Weights of a small GPT-style language model, trained from scratch on English Wikipedia.
Size: 11 layers, 2 heads of 32, MLP 256 SwiGLU, 2.66M parameters.
Architecture: RMSNorm before each block, rotary positions, no biases in attention or MLP, untied embeddings.
Each number is 128 + 24 x the weight over its row's rms, rounded and kept within 0 to 255. Layers, rows and columns count from 0. Numbers have three digits each. The size before them is the row's rms in percent of the matrix's.

# up: layer 3 MLP up, 256x96, rms 0.161, rows 193-238, columns 0-95
# down: layer 3 MLP down (transposed), 256x96, rms 0.15, rows 193-238, columns 0-95
# gate: layer 3 MLP gate, 256x96, rms 0.17, rows 194-239, columns 0-95
up193 104:155178114093115084153159133119142152083102114117081150130106161109152134097145134159155146174134076127173120117146136101152121143130168132149083125147093120156108137119097107127201104152106122160114118126159109132148136142145126127126162145099119112127150143098119146140151124129126125158
down193 101:117100123141164119116150121168109069112131122110142101086168112145129139161098144111091098099169205105106145131116155123128122155085099127136162135156098121071134157104130123156103132116117140112131112131117144068119168148129127126110132134152103111112120133111155164119095144124130133138
gate194 101:185106150113118161120133133122170132149097130157103128140143128157141164130119153122116153150117065082129116154136118119172139142146156124104126151131113152134104138144145141104156150104183118133125144120129171114095164091088136109120167125090136142149140133114110152135069144173096144145
up194 103:090115117100109047146081105088135138136149132168111136129134127157116101121114130091137119117131115110108128157085123101111094144167101137107158084136147078142107103166116106101095159077111123130098145123111116140114141140170134121114077116141128140103137115165153126122140113124154139126
down194 099:139136112132155152100172135073161090159149141156073142131126086176151120131108122123138174113115116112102134155156124152124178127130129124120096128130118113119111120078144129169158099137097115110148149165124154158114129133084122110131151115109121148139087122112104114081100135161101140100
gate195 106:136135100156101096095121120092112098140112100140108098167138117155113122092124139132153089143132090121135111089098095151109169123137121114119128151174110112131148137146125097108119173122094101133154126146136150111118121083165072120148096154104135119150113181128109110152113149184152118105
up195 111:138107117087101116146139134109096106092076089135129114144101139121104181094152143109121145141137140128104101129119165144127114104139159110129141079134144097149184142148123089131104139110138128101162126101119121124139084124159109117095141150161150100154160114186141127092090160131133119097
down195 101:124085166147075117113123113113094135135121107134153114094153137139116139118134141142130133117101042129124139124103160117094146141110106140113141169158153159166117130148135111101120113121164105123143166087127157189148143130168071137124106157117109125147110134098094107139119104149142118131
gate196 099:140128104105157150108174135129101130108072113146143135117111108144129127078153152126158129108144125102137143207118132138154134143116167133149141106098110097150115120137141079110120147096111131132095182148132140142090138164131113163111134145103077122108139131144144154156090171114107136152
up196 101:090136157129100123143131140077161104110087157099110067094079138095102157116147158164115144118101111143125134132089123169123152123143173123130095124155115122116120111164134120109123122142113125125116139138103145105103067124115100138175146112165111176134128102136114158105111113123156149130
down196 102:119111114140129138084169126147108141106112118125177176139161127120137124125100070094116118139122143063143122113100156138149109160189106133095145130099117148155140110115140130094153152138142128127112125133175099145166141114134128092129123191112098137146131113153130145140143134135130109187
gate197 100:149113135145109127088159143137117128120183116161153131161124094114175151116118171139168101138134116116084138134138129131124101138109120104155160129174139131095141107148087121156160134130147125128136146139097114174127125097144162083152131126146070120108129135139179139121154129074120150169
up197 097:115169113080158162124090116144132108138119102108149123086089154129097159124109104158106116087176120138108154120114144144137091103106140115116154130138098105138153144126145121119101114130147134082162147140121134165137143108151178136146148120166067124118125163100089109147095132141095143101
down197 109:148053134111130103135180151125132135136112092141148093088128154161123099142119124170115131141110142194143108137121124154139135127136115134136108140103115128118140134092100139124122152147114113145141118127137137039112113122134091152105146131056143083161120145146096130126143147134126144132
gate198 101:113118114098134138127159140146138128154103068121175114116141150117153145107156150141141158085171131143123186149128091141145141157116121136129104128152120142147143177140153093183181152135131099154123142136121089174151142156130118146147127124139163123167121133145101103164131121122076138127
up198 115:095114121142160119120115148148091113126120087132100159130079129176155148120152147109132136136098138083139180175153117148139113136130130107079143124149126176115132123177130159126141119101094126149157111103153082139123128111128129101120097138108125103109085125160100094155096140106131156167
down198 111:128126132117103130162118088126120169112133160150146102150163104080124116157101078157143141131150159186150115091096127109110129107156144166169106095070141129132119121073109097099118125132141137140095129116088135116108102138127155153127151103153141145104158158129152152120162125137133110119
gate199 104:080125135122106133136073161117131114116155119153140143097133123124064128124091161164161099112099097127170099103138143128125157122156141138111155151137123114192130098150170124128099152103115113176135101160141131111145127137166146124136075105102131108123135153126096125097131113113111108162
up199 100:161145145141126137121122123128093122153128123148169136137108133119145122143090099144160127113119125125045117127106111109162091163132137080145107130129127139117071123134078130109146156141177122112134141112135142173073183119105149128116081115122099096130126137159160096145150151126135131144
down199 102:153085121113148110127155155123155087197098109126118113175129150123158118121152116109131208172118140123136155152134164144111120117130129123124139120142124148134093113103148107115195116136082158113139102111124135095112128165131128119132155121131105153120105069137141140127116156135123142093
gate200 106:115140114135188115124103111124113124085160117111142106159151084098150149127134102131152175162149152156163124124143129135148145159144157134105096154132092142115158164173143140113111146119107129093128108121151113073146130166132108143182113082129143129125147134100103173157152148126146101126
up200 108:127140111103169084158118091115159121142113165141103138173144082125097112111081123127136130144121157113106101165168147109156115141119158142123143141118127162127123146103173145086122116110116147154130161081117077091138113148117158157117091169167106121125119126155136118128129161118101104152
down200 106:101096126156117160122145122140117168180127130129095129133129120193109121181119144131128089126067092123128147113131123122112115131122070120128109133127119085119145133118080099155156121109092135184143155161138146150123103160133151144120105144143124151106116121117131105080116161099162125142
gate201 102:110156140128133141127126145158121130161169089104116120160154105129121157128146134104094128116147164142136124087055120116107167119118165133109102161106118156135183151177118096127138148136167156163138111135118186120116136108130094129145082147138135145117148117093129151142168119097136122102
up201 104:152162134147153113117100123126147129121117140144119112178122145102105137096128142143132151181177135154137154105139128144109122126146104144145106105105136117126125106175072107122154148102100145154136095167121130172172138138189120089152085141075135124113128118180124141146138138101147101132
down201 104:154105144117119099147087126143142152099123144088107131145126155112151136116135136152127133130172131139099161138164112147133126157138129119184118107124125126132133139139118096155119108139123134105111083153102105253143140158145136094134084144116132115108146116164138159151134145121136105126
gate202 095:153087163120128126134123144141134087085149102149130171110102110099121180145130137097128097101088119160127138183114146090111133152160154150140125098133141114168103112135114148150132106177129161152145162123139091099136093132154131082119132167126101124133131149138129139115126150109085158164
up202 094:129145159106124115131096143115090129055124117128176151130109156137103117164120167165151104114091073141142129116136169102131117127155107147144119135121164096123146121126086104142123163162157108126109102117099081098169125103111125112126161150142153143112130116139173155168128125127146109131
down202 099:166157144125157132159079130124135103141145110112182184161116159111116185067091157133111113098117116125136132149139130126092132118140143120159119103105132147157133139138095124127144122175132123174139143150118088161169097103124103104126127150145130100105146156138175142119114130142159118129
gate203 095:156160129106160150125117125123100120114160146107105126176124088131129091137113168099115097162158095140108083133109130137111103130125139129115156109103102151100115147082105106120113110094070113138095153148131112147111109140165131170156175125099114117171128158119107134091171147125115151123
up203 103:125123118129128151149115087138106132143129169106111116146101131142173120103127158143135123138140142128171133112105133129126163088148199082120132077147068129111153120131137121131175119114095129118138121146130111183135118133138095129133088130164148097142084157096112132112116135118149106187
down203 102:159207120118125122117114139142134107103148129139181104119091128119114109100112116170113115122125110125090144133106153129121089135098093174127117137108130137093141111135133106115134083108167112097132094142103111181139123141122137191126171114121123103107098165124125158086121107141120112162
gate204 088:113127111114127115140142153134167149083143133085115117148180136101122162121112137104158144113133145123119179129091170147163118076145102140171136143147126115157133081119137131127124122160148096102126177116146081149161143119129137108077150095119088137139121156143131120131163167116136161113
up204 084:108093110155083120093094151124137136155146136158110154080152153097142159097126120162154119109122128131131126096157120143147108132112110128131109169089147114127137135126101155127188144099152159167139100115118115085129145101147120111184144151123079122146114166108103160142121096109149124160
down204 090:136133122125119137107130132166086178094129152113141096106118129122169070168100127145118152127152142122131118121168180139107138154103129112116095141099094112109151177107130084112102141156113129120136134173129115145156187110132126119184137183129130108157122112100111128107124150147132137131
gate205 095:134173126117088113147158131132087078090157097129120126118093130172110140104109130152176132129149141101116158139114144082124148133119158167174116084118162127121124147175095132132110118125095124159142131107128140183144132127137160144115125136076130154149146100175135132146110130124090120127
up205 094:120111130148123119154088125180113159161111134129119117123111082111109143104119105089110106142134115147144104086149081146146120159109135138095148128151078128141089141160135119122173151087146118119117166171117115128098130070146132077142129116141136111151100126154092121146167153158141156129
down205 093:140103190134143119151092099127132102114144140131116096138130075098160150116129152105127136130114114118162075122123122152200129128151138132124104146107077128176102116149134093120119141090128143102146149136110105082087142113148145111133116088151082125147130146122099137089134119126100158133
gate206 099:148137160110099152144096156115158153128120109117094130137167106115152115178093137128139095110109157123166104116099120119092080106137122128132136165173127108087140151141093119114101121126082119128072092112160168116096121130123091134132083124128088142115124132128108151149155140162112155142
up206 106:158102124136188119125116095164125175160110126086153144105141121191162095122149075090105125160120144139097138109122144142102165109118101130154147104086093154122084113121149146088126137125156135124097121124104102127131110111132108125158122125121130139090078129116122142080116125141113123129
down206 099:135157161125122127143148199128116145153136145162138110112149132134161117100119131157107151140121108126135138157120119124143138153123092103085131121128161178107116115132092070133115125093179111122110110138080168120128159116125152163120127135082117153155109135114080145166081104124131095143
gate207 098:124100145078123101154129143160136138118089146121117166164147092124096163091093124151139110149107121145125117158137112126157104129116064126138142103134113125109131098094100130154138128127132119150113098130101098098175149095135156108107141110139137133174126106119087107182148105169091136098
up207 098:131127113117102123090108143156120134096136119081142097079116139147138138122115134082168095138116128176142134182153140151089129127167108149129155164106107131101125100077099159123138124108143159167150150139116156120111075132122155105184131121132109106159126134088116141108149114122135119104
down207 099:130111094182141106153158115086129158127166070138109123144171137140117093155149126084159141118131132149116151118137142102145134131129104133120099106128136165126129120132104130165133141139121108143086080149139098126118141173117126182135115127147153131115118142126145126189160173116174134084
gate208 104:118101143134173114135125134125122102134133125090104149136119136138112164137127121140143127154131175112159131096125095233114115137147099154111137153159124171106161119159135135128141102163115155120110130085145120119131158116114115175117137140148126141115108108126048146089129147139114130136
up208 109:162153127110086149094137120108112117067163119144117081176134112151085134146109104102118084133095102115138126134109100119099114131109109133114162121121142126106101133132135112153131083130118141124135143099139121114135097092171178097169103125120137112146148119090187166136134127128164118105
down208 106:132097137168142133160094156126111112137120135149079120135103128096127134154141175137154122116149147119151125102134118187142119134148118079157108189139134121114152104137138127128148118151109134144118122086140124151099173132095118099087137128151137152152113111172055105152122177103127124129
gate209 101:119139152098105130116111152115080106105150111108142131103180189093130149138094124142113094123147138100116124085136169136121148143124103080104089159109141166183090126111129127127155063147129162097127143109104126141131143103144136115170133117146164169130121114118099110142121115126123124137
up209 098:093148145173110138137153123164136152163149160140126135155096163103099151144140134153121123133142081074108130097148157143142136134154168113162125150114157121124112139104138075152141159096132121119124124105092123141103145146151084125132109118118145119117137096147085100151085161157156083104
down209 103:110108102082170112124120117127107098158141164085133192175127115143146129099153093107110140129106117100131131166165090132168165117121192121120142133138132138147153151118105158126097139125121129140135089124111115134140129177116106143079138099160131114141152155119162139136137137101165146128
gate210 096:129147133117159125115148129119124128137104135128124141096154107093144133093143108107115095121120099136119183114146059159115100136079115124128140114110138115207128169125142120127167134103117161087100114086095082138148148131142130179158146134145100100148129119139119132135164148094134130151
up210 103:117130133135128149133166127118137129172123185114105136128160134117104178115163127199148127119170122117114143127102121114120156128156131092169145099128149127093086137121111146122159089127086162128140145158108110132146171133108112133129157106122143120186155127126114118140167104165106132172
down210 099:149163144080107102119143140144127130124140139144168131133084108115181115134135144136117112150081113108184079094169155133182123134126119128109111138132131139140141135117122136118149114124184090086143137157094132127157137115167120129121137137113104129109108144112166134084070131134170104144
gate211 113:169107149138133141132145105150072129101141121104126114141128102113144091113155087132153084132119128149113179100146122155146099080110120118132142124164121108097107144129159127134154124137143102105114137103130177135116125106124104159179079121101110158138142114151091094100131149129107169180
up211 107:096124144099166113168119155134138078126154087169164097170145147136121152115110119121161134196154125093116153136119118096161108129136188129167081142131101134087123122156099167099132142148146157132150115131112138169119113117138165138139153123132147128129112114138114112132165106125118103136
down211 108:145116097111119155114102145121081098133132130140107086104121100105097168156121138124133132091096178137125084137092156134144118146070149146117107148142112118148156148158137122141124108110109113132143139121119157032114152124148122100118082107108148089099111160124115117132129129137103129115
gate212 094:114142105091108158134124162116104111143129164102132136148161137157139088133132104146107124153126099136106124127140111106132089137176145110104107186172124143171161143114152149117134110103110108132125105149152159140116121145087105143156087105077122122106130151095144176160146106134082125166
up212 090:144076139148129077140118130101100118116134120130105092159160145125134092144135143080124151137106092131147132096145146139108110130182138119085114082116154046104144124165119123116181143132137105124101126153134139132148130138117102127121143141114153103104137089116133067129132121097121119105
down212 099:128142111124118156101116164145115114106131206094159103126152101145149092103118127134133150107134122111123089098126156128131105142138142162081127141176142128172162115088167148139116119128109100150142096146175106159147130127101158105116143134099105152151142119115157171138139133152089131163
gate213 091:134146118118152083128127140121101043123123109120114117131101095130137111145122162150163108197120149112174106114111141119153102163130139086132135133126122115123175113133135109161104070148114111133153097144157169111124144095151155098095164110137149108144149145150126122147119110125131118102
up213 081:122155148125158137104148110161124134148168143154127131122147122147105161098139149137134135086184113086161147156129128124114119145134148102114155084147082128124156165123125135104174150130152133113135141119109126153116140147140098141181092139143078133139148097113163132097151183141071106119
down213 086:173127139146118131114130115122141028107142136173101122136157125126101124116122125148128115117169132117115129108120134083170172158159144113131155128132128132138113147089135121139145141123079166132121102144126170182151141112152129123186163109109126110135141173106110147163141122122142125124
gate214 097:109127160157138128103142105137132130116093161139128137124150215114116118144124159126136086148125093079115136117159147160106126119168139150078082122129129129126100152129125107138144111115124116101115170140180159108121156078140116133114134123118147131111121143144149111131116192082141134163
up214 097:149054153159143136126115102122144166119106139137136104127110133113116079111112105144116149126104116092185139122118163160135134102149127135119128132118111102153111141199118122120127147122102139100109131153165129133053137153165093083105151135156141108095136108169111121131128120114121112146
down214 100:148079149180164107102158111111166108095142106160203110131124089130158103133138144141128130136093127131105154116128125143144111153131115112115095109097134090110109156167098149158128123134161163138145120134122108101101137162152112092118156143136119114101132117140093123116125190112162138138
gate215 103:121120163140094151120167147111144119148158122122098109079133153115111151093124090143097121114149110144100138146131125113174083100134154136145114120159111136102133115147136085158124115149141186138184070146126128119174159156133112142101170111151179159115132131147107145117133116134128103131
up215 097:157125074141098107123127108100137079128134114126120142103142107140154107112159086108132118094134103121114152138196149096109137118143121112151117109154130146071115142127149112112137123136131122121156097099126143091106064131136127114186110132152103152104154115110133158170136161123133123076
down215 098:145153156165143122156141139134167160125111112120157115061135108131151107104100122150138150120088081132061101137126086152145117102117124086130138130146120152117140152141114115121134123163133132119154073142150173171145184132098143126130156097142092135125129162121116095144146121137141138115
gate216 104:141091148117117128138145103105129127130110067140152113143132101133119152118132138158094120108092157153140135141124141155151117136136126125156110113131116154165166144134082133118168145116107105106111069123113156124130114133145111139147201108132121140154185149057121178147136123148088122134
up216 091:107118148093113155148135146145123143097114121146137116154103133147091139118105089184152113111117166116145132102125114131158100099139116067085162136128119163139140126138145126158120126185126182108160113102124140182150096108121122131098127126133130135120162148113131159094073124120095101155
down216 091:163146143118098105101091118176104146162109141098111110115107095095119133134130128141130164129155106155128157140158122097102122128128149155148073132113116083134115117133134112119097103139157109151077146119124096186115088098108137166152104109154088158138099124087125088134153134136135113138
gate217 097:118138151130126136139124148104133179090143138116132098141114099103155121120123139140170103123092145138135166116158125123118133100154105132107137149115085142158123135166152139117068087102117166078123120135158133127132150156125124176184117113116139140120195137091095158124129125132115167165
up217 108:115081146160151156096125150120100097129111102130148070135138122166155101106133146199156133146115137119135134167158171118135137132126140129139123131102111139121149114144118112087146118121144095123152111126091096112097095145106140063132139141135093147136118166142133159145148089097147114085
down217 103:157112119138100142141065117128114067154138118160124088105082122120161153114103152051123173146122148154125114142117126171135075122102140138133125141161110124120117132109127125138112098137115115175109156124149149117168137143112146076110118127094116109107098129104153127133131131097101122142
gate218 096:140144115136132131100138144135121114122128164135129119111142165135126122089181108148099101150130131104136166176100157130155150129091153089109094123124118119146130155189078131107135151123138124089098127130126134119146099157155134159093135089098138123125115168171159114171156105144124087171
up218 098:126107170071133137132159174076102111127139158096103143151120122126104137094159126142129153166111121154133084156126137121144136097171147099124107166113122141103167118090125128156157118126155103146154109107115147109136078082092121154122144128089135119118130142160100140152138098120118090149
down218 096:131133203152104148110142144107150159124153167130162150172108160081104137093140118131076124107153131093094136140148128124098147154144135092098139130105132161119113098101160156132138144110118128110121081127099155162102131111125141134094116131131186153107138139118153127155120102126150096125
gate219 100:109117136123118124147075125169124156136096111106130127130114146163101111132136101132099191116165102143133164162118126156134123181101143153152108151118119087088083121123114125093169124122104134128113123120128125127107107168108128142132136122179117120143075152163126145173141095137110161165
up219 095:147117158144113161091141127150125123113152179150103142163133144123113144139113095086119134141063114152105143124125141121142140160115108138080121144083124108122117096156138107109132151126058120132118147186113126103152122158093130118115116122103126167143100099117120106134134157141130154062
down219 099:122125159122151124136123094112117105130120132137156091121106105093092118150130150146128154107109157125115099130126154117145101117142092097106112155107102118145145119108121115126126112119135126145119072083128160084086072122130158125165097159168114157203136144170130128170109115138168136132
gate220 104:115133125122156090142166130147146118150130117100077149109118089072138127131131134102093172116124164146125131149142140111124123137154143162162136171141144161110116203088122139152145104110115162114104106129142133089154137129085124131150111114127122117113112105148098093116120181093164136107
up220 108:120167132124178070169184151112135123113149132114095143145083145129151142101142147121139162138158117134102124136128149153089140155123149135192094139138122118153127165114142105129129115101129131133139172136107133160089173091147133124118133126115164099148119150122133109131083178103153125133
down220 102:130135123053134159164121099122063185146150149111107171131101085120149136134123138112127132111139120119110150106121108125119132117119120135153165117133128117128132120135096157144155132137132104156152150148106135142153111116081100058165117097162098101162125133122156134129087121135139159101
gate221 093:096122154096101098140137123133124149126083098131133132141098139122113120128134147134061165097145105115133107111107134146152152133100129128131107099112098100125169101111112127158112138102191121105126121108128149119102111101132144138124110123175068170086112143119143121100168070094124101128
up221 098:117098133112131197122115130154140134173163118150113144133130141152137173110125165119130127147151143156137093114113116126132171089178144112104119156103133147144121098149142150186161118120133077123124136113127127105087143105110089119148189117115140125086123118104106094134123116099127096160
down221 098:115148132128135113109127152116133098122109098138151201136111112142094122130137135150125153086141148157134100155119110136151155127122157121136157118107125093143131091136119154146052097107087115151147101126153170129185116144142099130166143158125085119139082136150165104098116121140152132112
gate222 109:118128154141096162159092093148139130121093164129130150153094121149170129141124114134133140154102134143106127167134090094190157148161098119151155188149125146136160118141140119101122143136138108117157141097115158135122151136148151098123118113150127066136094149112147108110100127106105083158
up222 099:151132119135122095090142132093136121068116091154111179108109165102110159136098137131128113114128119142151131153150144125110088138094135137139138132126156150145132183143133143164132141152083146117152129109093095108115067128131101143112114158108091170146147178120121150141127149166114160106
down222 101:167120138129123180158094115112122145148119148101209149136090104116135180115155134150139125122139093123096134177133131129155126145134114133142101157149094164106121098166123158120113117127152128134152115111108153109144127110148132137141102084101103145114088125131109128122106092102096091174
gate223 104:153155144176164155111120156126157179113114144141095111099112102153097102156140134125135181156128089111099158116137123105146113099095128142098082131157110166117135101128148140101122100106100125100133138081142095145143136119141173128140130098124121112132127149112078105141146120163088160133
up223 103:153100146142136126097123156100086137118106102147119138156139105129121132125137102086146074170151113135103126154139110135123120112100141134122089148131141120051124076148108117117134092115129100142139111151130182102057123123125095101112127118094171112146115107144143096125134099124103151134
down223 102:184122106161161145118141155100096053119154133095103121103152087150110115148111106111099135096144144071151104094090116125135117117092085124095122132135144113134160137126120121124116078135132124122125128141125105145164130137106172125128118165130117153125145125100156083125113150152093146147
gate224 096:137168108126135139109143070152129131132120127083148132114107143122123121150114141151152129170166146137123124145136113113112140159143159115127132134142133186170131156104140132170129131094110108126128111147064095154149106151142161117139122086077123117095143128083110129184140119130098163175
up224 096:113138106144138109141133123144162146134145095105156111114113114154119135111133139167129110132173166116145129148138129143158139146118140105174105098162100170145096179100168137159147103113087094120117104117088138194106155152155149165159134114143100139149153132089125094146133098110109124108
down224 096:115090144136112128154110189115136177135124128159127126158139131117119148097120110115105112147097075128118124112131106101112135125107111128122119127109101120051110130139125087104109126162138138111135139105144147113098111118124067165136150177136141105157073099131128168071123135111143125108
gate225 105:125113076138157121147162108144083136164136119123099119140112121142143120096168110081141137109103138143078136109121104128117131121157120139081139138108113153122166143132155106097118100100088174135089161117147110120158114121090125173143104122168134159146152122172140142118116138074095147130
up225 096:183141153088142157124132119160145109087145100120140174119159133118140126164086133139092138119108116124147111128135155125123110125071124150150136130123108131117106109138101159114153128150153119191134121127164118104167152118096098123126168106071098118112127117121078132110124081099110148155
down225 093:110124117190109149116129125102164124158107124102172091113146078145135129131138137122181139150134118134116139122142091128159160074146116088103153156158144108151154164119138126140087138096108150097101089161126156105112077144165159123151144133128126134103142139127167119156149119143108132121
gate226 107:069099100132144056162096160128148154188114097117082129132123126101125122139155114154147104121127111111130109126153136140166140126136112114138131160143139112147136126113144108115118107147107112158095133115103127113169174123165118180124131122172117139159118099099098129110106148155117108085
up226 105:126136144107138152104164172154070130135100131115109115152119085140161118120115124109117114131090118144115150134133102148109139145148139180152086130108139114101145178126119065133166153116074180123111110133142111119121077092120146118155109112106107121145131183130141111154122151108125139118
down226 109:124087092105109155138113091116195103126114176142148160111104152115098169135151149121137130138145174135113142102147116136164099131110084120113129127157079122137070106092138188163126118118119110145105121137088147113095154146137126128126137159143137136116138120136089130107145143145097125106
gate227 089:137169134155149123086120149127121082085138148099147144122145104081169121126110088156129131094149119118117146141145136132148135089134140138124155120132122055100132091125126147129133133103140119157152154174117146119146176120125086128120102124123125143141064125137135128079099152124160086102
up227 099:130160130150168112127147154180100132127183150150096141106139103104152110163141065155136108119106118181122155148128105099135132148127107147095138149098136161111120105098119112146113094181112131152132129126069136090124126119127132123119121135098173164071123153117124110134119148130127128143
down227 096:137156152166168137131164105149139164115145141104113138123119075084174130134130089156137103159151116124134104108129128114157163116124162158091142129093127138117142100086106126132113099163127127158179131130102097091145135112104116154108074146122164173125091122146132104105098121128115112132
gate228 108:116119122151118137117169138141147118191120114129093125155123112162150130141135138121076162135140127105094148182094144117146135151120078112113091134096152112131121111142108125137144115102135081135084158167109071111146150147120125185148124091114114160153094156120154103120151122136144141143
up228 107:118105090082088079130135132134133094125156088084161141114122145100137133095132155131173165117118101136124106120142134146126096078136138161135132108123097150159135121134104145098164072102127131104130115119124136149149118152137112113100186157101099148152119103120126142108087160124150136086
down228 103:151096123133141154101111120140179154150117137115107146125098125151148148167139119145102088102168116113132118104179166122123140156101100105147185143154135126132146137101131137087156150116146180112164137099129132084109116132119148073115118130142135129111085153189124148109115148102118109137
gate229 101:114141106117138110153095120120086137103150130149173122096158109090148110127164112110140123125083066110124128151133100154141167113153107127098110128136080141081091112104110142132143171138136112133086126196113149124108152134115152129146110152127136097100139122120155141161110116126077112112
up229 106:134110132140179126083155131148134119124127121142125120133123163132164090125181121053080118135094126109047119116113104126126102153150163149154155149132169136096152128119134106128139108131134137169105086111164116089120130134107112106111146138104131133128155146126094120103097130114149136145
down229 101:092157127155088090135093154131062138103126130125072115166133126114149148108148108182131125111112118166128133124140125178150160107115088161092103135120151138113104104105092106136129155123136136106188135119137127124137128107168108075117121135143147133140108095127102119127153118145090141129
gate230 097:117103128110151122163121095139137145119156141142104134140140096113137152135153117074128138124123116122054145195152135131170163175129136116128174125134140095126125126172155129143144194068113094101140128112105171123095144158141127107140138121128117101131146122125142113099144150108138115125
up230 105:124104136109128138131095084095163155152075110133124110136146124110071148116158174132097140156095147173149117119132116118141102138136106138139103163130126170142163146094087179111087124109180131078123085118141139139132117138140133126141172134112144110100135137091143133119134141100111116114
down230 103:101117135124091126126132177181113095107077140110144136120112129134105100102125098188154078109165149096154138078140132121101118110151121114108131122148184166112145137121131149149138138176116151159138160141156129133123151138098134142162111106149134154114151101152145157128134137155173143127
gate231 102:118151130153134159153137103147122165154127124109100169173162135121132150167129171108114114125179102117128123120138127177132131193117142093106114133105109088135131143143136113165170134118147116171080144159127146129145114118145127129146141105152126117173152132133088140100085083116101115103
up231 102:106140112157103124115145112091131096115171115149129145163101124157142181106180127129106113113150139099129172124116110124135136146125138106136084107177094153098143139134108089146163122105129120113155122145115130187157176144139132147096120103157106106161152131108075132118161118129141092140
down231 105:137126129046125101134144118092144152129124145111093077130098119080139131126092083116153110123129134132144107104146147097094109109139122137113171130083135126140107169127136101079149088147132134109172122148102121174150125118145106145119146159112104154134118117139181149161130115144111117144
gate232 080:142149165100160099112133097089110155111112148125138145113129154141130113133138090085092127128042111149143130113074148138135139126136121139104118152178104151126157139146144135126163148122146186170143078145096110129107134157126107145154126122154140111102126172131108129150154147116121111120
up232 083:107078154156102108112118183178120163136106109126138118176080111140094154178133159112067132136133135111111129130116169163123149158100140122129108129092086133118103149133149114157111096159145152141110114142157124124183137128119097126125140122102138120118138104141127105110108137166128153114
down232 088:106122149152133145106107132134176087067146109150127121170142104076099125118117129087133133104141166141113134097167120128137125111115138162098111148113137139075113142168153106121145071143115155140095105159100125098089123150152085139143119144092136122093135130125107131094128143088143136125
gate233 104:133107114144152155113113140171152115120107140149128092123118144147105129155110121100117118116166128102168139070100167157154136138141133134130117151135097142067184135150133082156139138145100169178122118094200126123133130137146118109122153106146112150120100097132091134110107145117142120105
up233 107:159094101129168139134144144105119123112089142158115146119106121142140101106194131106127123096175082117149166105142140144108122136095131119118111090131087113132166124117133092120127157104174138159103153127128163154110116168145122115097107131093144094139166109134092079116104148104128147114
down233 100:108139159100096134175095094141114108127140107137184129103106131140110162118095121149125124120120075122127120145098165095103142112134169136137149117135147129110105151124128137129130134093148077127121139079110089137151114086126123135102138135172152136123103186107134133125133069141137076155
gate234 099:093177113143112103111133138072175117193105124108154116112134062124128146126112171085140170120164154112133073169138156118117123123142110160149128125111105158159143126149146137128126112160111114137131149146106116150111145142156140130126132141119124174094128138098092135125110127110091131111
up234 099:142154159157117153134136148138151134135159136139144105099133109151128128137061090094182117090134126112108119142131083149100205155094132077102151106129105140152135147137103132123133135151143112096110167115150111140122135122145121127148129163111115139111146127151143094112089148124115119190
down234 100:163104099085152140157127165118134180123116107104073097155123157113134110142142136144111160162118141115142095087097142115148078133146136151103084105077109121092125082090133157111139124094082129162132128160129132091092112113146145144145126107113126121165128144139142142151128130129130146135
gate235 101:111146121110101127102115127133135114110144182112182121137159156117157103115123182145092162107100106124131158150165131147129152132099121123155173189121123115111118127117115126158128132150109100130138116095158147122126132126087139102157086125129116098139155170128082106163134125104071102109
up235 107:123139142126124111132111121173103137098136163112117110114097142119155152099093147120173158113176128099146138149123149127100086134128097175117122109094141134125127132181165143101119126152118129106123154083120103163091126097141147167105115109125133131130100164178186154122098105153118117154
down235 107:141142117112109136114131089144116208157111118137209111123134100129142131154119159172129111119139126186068133136171133149133149128104128140156081132140151123134134128117176123151139142124129139155110158155138127147108142113162119132124123111113110099119107132078132139077118144135147112101
gate236 101:191094127113151155135167158120152130164119127106143143123181136141101109123128142125123139122153138109088088133102136177139215130149089140151107102124098111130090136132138133122150162117155095110155126162145159158139158118114130150154161134132130163143126112128142173120116134102124108118
up236 091:118159102104130139070082100100152135146109166133141175150082110096122144106124144164135142122119107107089127150103145130116141136124113110175115123120137137103137131102094158124184109122138096094163127109109121146168170118122134105118116134132080128144081091092158104105103134119115106128
down236 100:097155115172143127181147153162118093085140097126116106151108120183130092130111165127143138077114125150180110117138171117121121111142130160152142105109130124139130121136129131135116102128073155124080113156150132097112107145099120149137126131112126095165167093126143141160114108131176137108
gate237 100:141172118138111171148108132160139115103103114124121095119155130109159186111131139215125123090143149110132128136149145116157146113123122147158134147136101113124159089150147124150150144128130112096155160150146096114146165107095158128121101121148111100143156109127103129134125135160107059107
up237 103:156115095121150145151156154167169140112132130135152093147124126125140139113118124162120149156097096109109106139132113130132120128158121151169121184118107141148149106156139141172146130144153110094171133126131110119157153154120143104113106078174135104146160109142102097099171174162147105174
down237 111:133133139112129111133153092111111213132109167113099150142123103110124135120132085117181124143124124114137157168137130119065140150104167105076140105137168116128157165090123136120120111118115115129134107091119125086132093148159147167134117141104139143171105131118132120110161136092140131138
gate238 097:092133130136147107153183150164097079118122069091164105142137095136132143135141165118145132170127117136096167131132100099152162129114120121146142111163117131137077096102117109134158133150140148125121177163152119127155111126122134156159151119154101112152140121124109125146129183138179136124
up238 094:121170150146138101158083132110077159098085114106156144131126093107114144100120163142145142153096120133117157105176137144122120132118115146153143125147110127088118137093103086131131140145124161087122124156168122163118139118095152128177129126171168115110172084122145094129115128146141126096
down238 097:100145127111150189140129120084100136109141112118159159114097111135117102118128144167116170124127106134145139092125165115114130089179147145131135101137144160104131123125127151107130078106160081097080145133118146173158106122124104074144106105122139121109131125098176145158140125107141158120
gate239 094:127162098162141144172171094150136109146132146100092081168116144138123119134096122100133144127141124175150167123156100142138131084178161121143166144102100188147130129136130132136154111136081127132116108108148133170096144122159126123141095115147123095140105123172155154104129109107135130123